config.toml
n_layer = 14
d_model = 224
n_head = 4
n_kv_head = 4
head_dim = 64
d_mlp = 896
vocab_size = 2048
activation = "swiglu"
norm = "rmsnorm"
norm_place = "pre"
norm_eps = 1e-06
positions = "rope"
rope_base = 10000.0
rope_fraction = 1.0
qk_norm = false
attn_scale = 0.125
bias = "none"
tie_embeddings = false
parallel_block = false
init = "orth"
init_std_qkv = 0.0273
init_std_o = 0.0
init_std_up = 0.0273
init_std_down = 0.0
optimizer = "muon"
lr = 0.0104
lr_mult_qkv = 0.5
lr_mult_o = 2.0
beta1 = 0.9
lr_head = 0.00671
grad_clip = 0.5
warmup_steps = 200
schedule = "wsd"
decay_fraction = 1.0
decay_shape = "linear"
final_lr_fraction = 0.0
batch_tokens = 32768
seq_len = 1024
doc_mask = true
train_tokens = 269400000
steps = 8222
dataset = "wikipedia_en"
Each number is 128 + 24 x the weight over its row's rms, rounded and kept within 0 to 255. Layers, rows and columns count from 0. Numbers have three digits each. The size before them is the row's rms in percent of the matrix's.

# layer 6 MLP down (transposed), 896x224, rms 0.0609, rows 828-847, columns 0-111
104:129109128103141101092125160113087149177103155157110137084138130135099118109143139137128115108108133131160149122130192147126126135122130148094126118122150165166116110168134102146112096169126160133140158170118128141155118142137133128134117088092115161147148142097141125144124149097108118160089113118116125139134097132098087161100139073160
093:133128181149120124124122112223134118136137107117114154153141135143136101106105183122103116120146145132132112116090166124179110113140159096144150151148098132160144108133109120162102165126166152162094087120117047105140116118146134102158144067141157102113122128137103088110123124161133101099107143086129169134126161140095133146075120098111
098:148170140142130144141113129086106122150150079146146129142163136155107049121153116127169177142121152135089105154139131111156082112137124108130121171108110150167126120179134166114152170123076109117108081136139104115133124140117145095150144149169140155129105116099102151136150167136120124137119105132160138112148140076127142083097132130105
100:133140142127140129138110111119155091130125124106151156132146102151104134109133068137137106118138087080073178149131138143138133135147119141092128127102153115109104128083104117126109109128162103116151111165135081165101111136111157091128100092160198122123109144096118080124122135102189116100142132151154129151119147132094151058132149114106
089:164106095115142129133108148141140113127131106119138145153132128146144150134107112130158105133192177171140152112147142087048118133141113120138097118114101094188133128158089125168113163129124133114151122159132160140151147092156135124140142109128113149099129155119130105136151151118158161104103159107120122119117146103102124153111060131129
098:140038182127117165141088130188109118120140116147099155122130152124086101134217134128166107104121141128097119109103147109158129144116133134113119112162158126095150149108135154132156120111108141112088097158110104114114142113125109127093115139105145121094148130119099157098112137119088145133124123134142133106113146156143122135116163099112
106:073096123145134107160160138139119153171129149128145115121122108161106132147099115116134141083106128123134121112102119119100109095120093147117094128107138117126100138134062151146114112171144108146105149172116142127140165133160116132107105098160140076092136134105124097080125136141125140115088163163128110157119098120124115129114139134104
103:141081152148085137131111135107134088118111159100176136149106126156145093175105104112125141131104094132187122109143124135122162107129072172118102115110107093133114140148121095165176120136105096100106120145146114174150130116098152142154128158134138157128111110108111154129135086103077114081121162143121149132138129128165146128105150127100
095:118163128114081096138131136112101179151121117140150135141086143110129113153151136152131146126175154154162103106100098110161169141134150109118055140147162151098110119148169112102116132153110104117134113140139131097140102153155136135106126152103142088091125092134152096125141171185117151160144180157143133138129128147175131151119144134137
090:171168118115128111149149102129120110123119130130149136120147130131147104162147137114120112103126086097141147110132153153162128128086128065078115093136104154171126134124104073166124088140134124109175140138165109120132140122119178115118163125162157127124121118153157136131131140140123113167158116118132181129077096098122109120157211084097
107:137127117130155117090148109127151163138101160145142116069127139143088146149137096160137141150138119140113117109137108131142108105123104111109110117104086130157171088139174136131109155122097138166153144125075129115133147151157124081165115099160109096125129088120113077138174123097164095128132158110129121105124137152163137106131095175158
100:109167130134140144123115148095139094129118126170158127140158162201152126105120120113134140166108181124116120135146146102140157108130142107107161118134110154115070111142147141134110143115139083177160121132176158127118136144154102130145111182102105129140123153130147141134131089108126066123122112120120126175110113147144171139089147138114
111:129091139094127106122111135134125100176135136125130184136103074167127098113153101136112143131096154086117188149145091103122153093137144065108125146106170150143132115135060141140128169143131106147102086172138127116142118115173112109154143131129121179139129113124153099153114124165138153171100134129048116109112104123116144157110163110096
135:098139095123136160090117103177144165111088125158142104088131110137101142160099104129128107164107106138155102147157135076135152124142110097120107136116141118109139129104120105119105114157143137122110090154130120115143154081062137123088134120114137097100117124091111160113087120148168152136141120136142118139144095119130155101115140129137
109:138147139151095110106153139129161169129137095115141094070136147111157121182110159102154152136139132106127097077092124098126164117166146109133094149133149145136137110160179148113146187102169096119080099170139119101128136147084139100112131102099131111120109155100103143102145113119136111133111139132122114170097148120109162135112140127121
104:114115159151115140131108099132066136111088174132102138144176100160145183169106139146148091087116135111135127134142160133150137134098115110111108109128163114159162145072094115111104137146124130105143166138165121143172134123127131140139088123118156165112105122147144119109109118132177090128177109139177140140130139104131110132115154107102
090:106133103125108159143130136161157122147108158134145107126141130179121167108181105144144149112104107124060131110151110139136100181126128137112119102168151176100144171094104110135128145146144093124090142118150094118168150146111127067144117133107113120133133141124151108172126111133107140137107147132101123121095116154142162136137154127107
108:091119078111172167107125117116149148117143118103152124139172099119115125147118110103133156102150145140112136085130089121141124130135136149137146160120108128128118164121156146169105103121181149124129133140087131085099129138118119136145106061159109175132094123136160150115113138109134111126127163107098143129135143155128112103136149116142
103:156127146115083095144095119086130126146139144144114150155162133142093130131174090106133117121167119164159153108163154109135133096154090163121118127128124125085120093147112137130149111143148125163143123100135149129153120109118131124132131125135100180156104128132119104124131112092111137116102140158171107129116165106154075110150154136151
071:134105146132133134155157109148145147126126147132116153142131153118086116137121083098121126118109137117099104139127085164123126166094129140109165121064140104138164125129101116166133148129120151178136129101140101094147135153124144145134123144123119145131071109138098092133161124109096091095107130110133110136130103148142160126146124091128
# layer 6 MLP gate, 896x224, rms 0.128, rows 829-847, columns 0-111
091:110109117164136076077141097162109125117128145131108128157117137145164158100119155095130090132123124111095130136103132108139102147141157113123130134158120112108155123118114166124133141154159132124136049144119130123136124077125102105112150080137111118083132178095140116125123099139125128097114156106135146155132162157123119132116080112114
104:087108130133146093181114159124163156076063142114101180153113149100135159173176095096141106159141112112142131137122142114161113126103145130139113135136163085118156140155128142112141075125167071161117118094129140126127099120148120101143090107116156118128119130117127140108134124094137135139126115088117140096117139141085124149117079129127
101:096122124133131159146167150109123152121109129112140101069086159109161090175167149129115118155117130116115137132117106137122123099131141106122124187088119110132146087134092156144107104097122137169097140115137148126162142125159121103140128146122118142093111177120097137172137122157152141137079100121114151160102149110125101154122156159134
092:132120115138183079172139105129136100127124129129102123120138116106165120106121142138168115153147146144134160079151136107122155108146133125132128165134084112138167120115135145162119127121148119159173151138164165145083113119140126137097122112213155109179099125134121139156125153141123124143110124115071141122107132133114141144147107103137
099:151095144109110175119103130076112145157126144142131116129146153114115124084130130090173087119160166128110139123113116112126126136092113111145149086113164125132151113176139188118124092152139122132147127142124091106139113104136104172145130093146109132119170143133118095114174091161128156098117102162097112100098127081130145121118124161139
109:118135147110146139121140155116118091084142154119158140110146135139165110159125124172097113164112139141135132117134114121100139121158146158146121109160126145119104078121153126161146126143129114117129120106178158128139141067149141151141107121117152108169149121147085163115144111143122119155187162152149141129102135187162129121136129136116
109:155128129147143147194130133143145113163169137102176172117139120098126085165120140096140126181169151119121148178110155127126141129133124113128131145133115127135110123126111105151128097157114078174086137127136036138105156129104101147111152087127128119183194105133110115140102121123090114101083122168156111124131145155139151138160134127139
099:142100126129158176118141157129129132129072131104115074094152160117106139116111117128150153180145130110098101111150162174126157133145093145130090122109095112124138123138169074175133152131110077116095118133137118130078120105151084101155138114097129121165119144102117166140102126196141171136110135156077150083067135138096156116151148104145
088:114158156126101139137129102083139150137132140117154127135082120117173113164140090143120135131167121130117132116120168121143132121147095167111135160117136163137102119147139120126178135151122122139105114132115081075103106122145136145130120127154116112154133174148162146175142099113154116126093144146094157101123114151132129074099123077134
100:100113143157122153113158082158109123158156128109129125125141147145134126161140101139172140155103136158143149163146164132135103171135095123168115111091110117083126098106132125088113158163127130190101110123113134108087094121133141145110121132159102133141155122147144140113106124093126112124153131148131112102133088135156145101142143095110
101:079139124146105106109160127117104110101118149144137099147115133170105138096122115108145103120135144113126101117120076115172086102128137112142156124111139146116083149092162155101138101137129135150120143125127169122135118133141117169113138114046143149086171154093116130101148118125089100112108114146114096114159122058115148106130131152088
110:160099119144155142136163089160163136151155093138151179110164123090125125114149154126119099134131089179115125117136115122142128148128146081163088151083132127112144127127123165159125105158114118097089138130116172077148160071141161161113126126148120134136140085113150098085128128127115137176168148079155142137134095118080098158088121141165
127:123113132074147104136075134108101158115121117114074125135132076140179131152157122146104150133106153121143112100118151133104095098153132167118136145091105147151094118149152162118131153143176104120151093094112161112119128140121126149137170097165105146103127112108116147154125108119138119147155140165117157155163128092124175118105146138106
109:144119107126128131165153142162138162155145168126103142106109129139111125112132082084108181123130096139118137155118111116137118092112119103126169092173128107160129125098136131146123133127108083145157135133090150083124127118162107133178132088095122093107108147119079131170122139117140143124166127080141137095140117150120106110165146148129
113:127137163125108168160132096149083117137170150093131093104142119081138117119095138096138164120127097129130150076168108106096135126135149094132123129137165137135156160094166161092080117138105176149100116135117119144152123124128138114141104099096129125114107138190115155128109118170136156142178096101095130140126124093171121112081101118121
086:140119155149116129135119111093138125141133112081128160113103153128106141155148125109159102130155153116091103176151126136144133097114126127099113077110120141130112125089088177125147146169153134141135114129140156141111139117111167164125138146125122111132119072146133101090078122090152146110138127106176102126110155181129147103152130109119
111:131101101082103106133138150130138153124130074130127177119118103126173112133126104107142123130145168117145105153094121094147122140143113105070102153144121122130155148135131159152142126141124151101145137100201100151119120110124144139128105116113102136077137154100110107127102096179188105108108165075100156143093154145130066099139124087154
107:144075110087100090130092169160141145091152124134131123145159137112104147089110085129171126122134129169145103125149143131155098125151161147101171120121134145121126108089106106104150122100125160156132131192148153142119129125090134194119159118147140089158112145121145117143157133116115105101087145117107165133123093140174169116157149150132
065:165146072122108122158150163140135101139166183141166103123159108130131114106161140127158116118146126109146106113116121122097142131084092123148126142095103154125128060145182109102080115129089117123184118131102117122111136122144117082143146161096123148088084113126077156149146146130123121116138156099134120123115125103156110073125158166163
# layer 6 MLP up, 896x224, rms 0.13, rows 829-847, columns 0-111
089:089149105106131149150129145122124095168143158118135140117097137116136121132166158117117100108115132117143135102126083145131150142178116181140124130128159111135122076134137133089134099201121129117141121119112133121137155097122112156074122124103172096106167130094128091158144095083153156092116137105123167139120128175134138075131073142133
104:107153123138114083109108109152101127114155129168125165096131129118118092145112145169116150153093120148148109140102099108158142120100137101150087139128100136123162127113132121147130110116130126157171121121137135123137128136115121117129142133117154111195123107177138146117127166140099114175147164126118115106152128150142127101170127113153
101:116125132083112119154112128107130128094101147105140100110178162150122103179135151151121117159156185106097116115162130164134134116145144151144132087127109091136132137175156078128117135131144125109168128122096130098096147150144119153121154117116122105120150120125163137137128103129154172066084140130114100108099099200154126141111109135125
090:120154147117111132078119151094111091163141137146142090111116105099132079117094130106094149110108127124139121180094134138119121141134114126086143117140099084118143139102159100108152131103155141151090161133120120119131108142111149107131175147106093136112124131087116111149134093095133153150074131114134139161116065121099096135125192117136
097:135125155085123117151099144122118153102166087092141160143170118131130092100134145114128108114116100074099109139111169091103137155162169121140111143077120123125092127124164124142160092133070088146130135121136103167140158141115101129106165135119113169149156124164122131106112158113150146132115134187129132115125129127084176105154136133128
109:154114160131203128092146121124128125117150133129152167136127081087132134111129171141089135139128113127149107116128114131139122115149165114139112137093135146130113145155159148129130134069157160142159127104187118105126126138158115158124142128158126117179178132117156177151134094065120140104150117150133138140162118115160115127153147145166
116:143143146099110097144119083140143096096114155185123100176132118109131090155072085141136117166157131131113128129123177085161143157125167114124123137140096128100160117136108126138146121153139115138121154130113157109094114122115169119115108104123132135110119159113180153085154143091157133086126132129141114100173125127141130182111109125175
103:173110111093146169117116156075152097110102166093103109050160180125116157106120122118176176135117147116131134111122108125166114168117124158152125121157132145127150167106159128135122093124137112133125113143135142145076160122156123094114150088174128094146129119092063121142095139141128139128117140128107134137083127118120142075128141152161
090:111126144119156136154119093156149124103095134097170086110127141161127133143128116104081127111113166084125114136132137108133151115107140128154101179180131085149165122135101079153125111115106108137116148127121088122124160125154142142162127131109129147109110110163146140091110151127117186133103147135074081191106112160110125128131095153078
111:169128159123162204138153128129123143127137119155132193154073117168137134116136103118132159117143144116144122101116130105121130133150177138109087161133135128103156150131155110135123149126104172124134156124139153110130150110090151130116147153120149106102128166128129129124205096145179135121112133123142115132142115120131112102117085133147
103:109119128114162108127134154119162095093127117110106144092081142147145137111120128125116113149097170154143159122136099119102138118144093136108110158146159122073127131098092166128145098101131114121161147151195164140105146139132149127130123152105153141163114131111088146122128116137107129130105155122101078145133110155145078149133097148148
107:110085170168129148137093114132096152085099130135123127109092132114141139114138189100081126137129072108131123073105100127123154137136136090138114117146092090105123127093102099153078100109145150135105163103099089157141121158102141143103080142129127065132089096125137128103143101121131174165112096101145180117091095117139125100155113124126
127:123095105130135124087140108154173154135102127140170149114148158138048124113100112098138143116123117123118120147100116141146153109136122114145127137133116120094139150119142128120150124112079180142138179188142094156165098125108125143128112185153138158144096122118127105113163129143152138144106118091119118133125108110167161126097111167132
107:096134158104105104141174166124151132130125166127118151106121153147099080153138095161121148121085128168132165136101114094163125146108101170070157147143144169184137145171110115101120118139118097148128103112117151096089128135094113173160141089109113108108148119123134110125169130128129152144165125118126140163171125114096144145151137130149
111:145172104107163129136099112122143152098132119158144126133134164120125133112183142151134119146097111135148093141135131121085119154126079130189086125164134135106162130137136130135113135163110155148113133146111139154155132154131143094155126117118100149154133164160127118101157143113108135146093148148103092117137154112118179155167084122139
089:107128172115146104165149096080135139138131123110127141123125119120102123112137126155122128126114166169122166162135116137095143113109138078181109172119101159117143086157102112154096114140146131132150123147150140097098069152108092146141121103132144138125125142121077109113117095084112133115109150101116117173108114110154165086186116111142
105:130141145101144123149152178124104125142115096081126139133114147134144120134140100128121128130104109140124161126151131132115131146172113093116104119111105147116121139103137071098161161150118132112177072122129147123123152131087130142100112183126177102102132097138107161132119124163113132112120108128171103128137115082114144143135117146144
104:132133186152131118123110124126101155085092157100125122143117132125143143148122084063180162133168081099121128125115101153121150132150114169105124161108154100155101121084153122166142104132129121116142144155142089114100151140117154130094138138146103123110102137146160114102119126125141130114146167131127130121143133103119087094109135120196
070:080138151151151122098120102091094150107134114135131164123139131083156159152089151157113125087108144130141173107113121151125158124117035139131167113141138095158142155136124102093103115120130107105106120161113167154151145150115134138109158124130104111136166147161157132094073149096074160132167125129128127131143143150120126149088136107129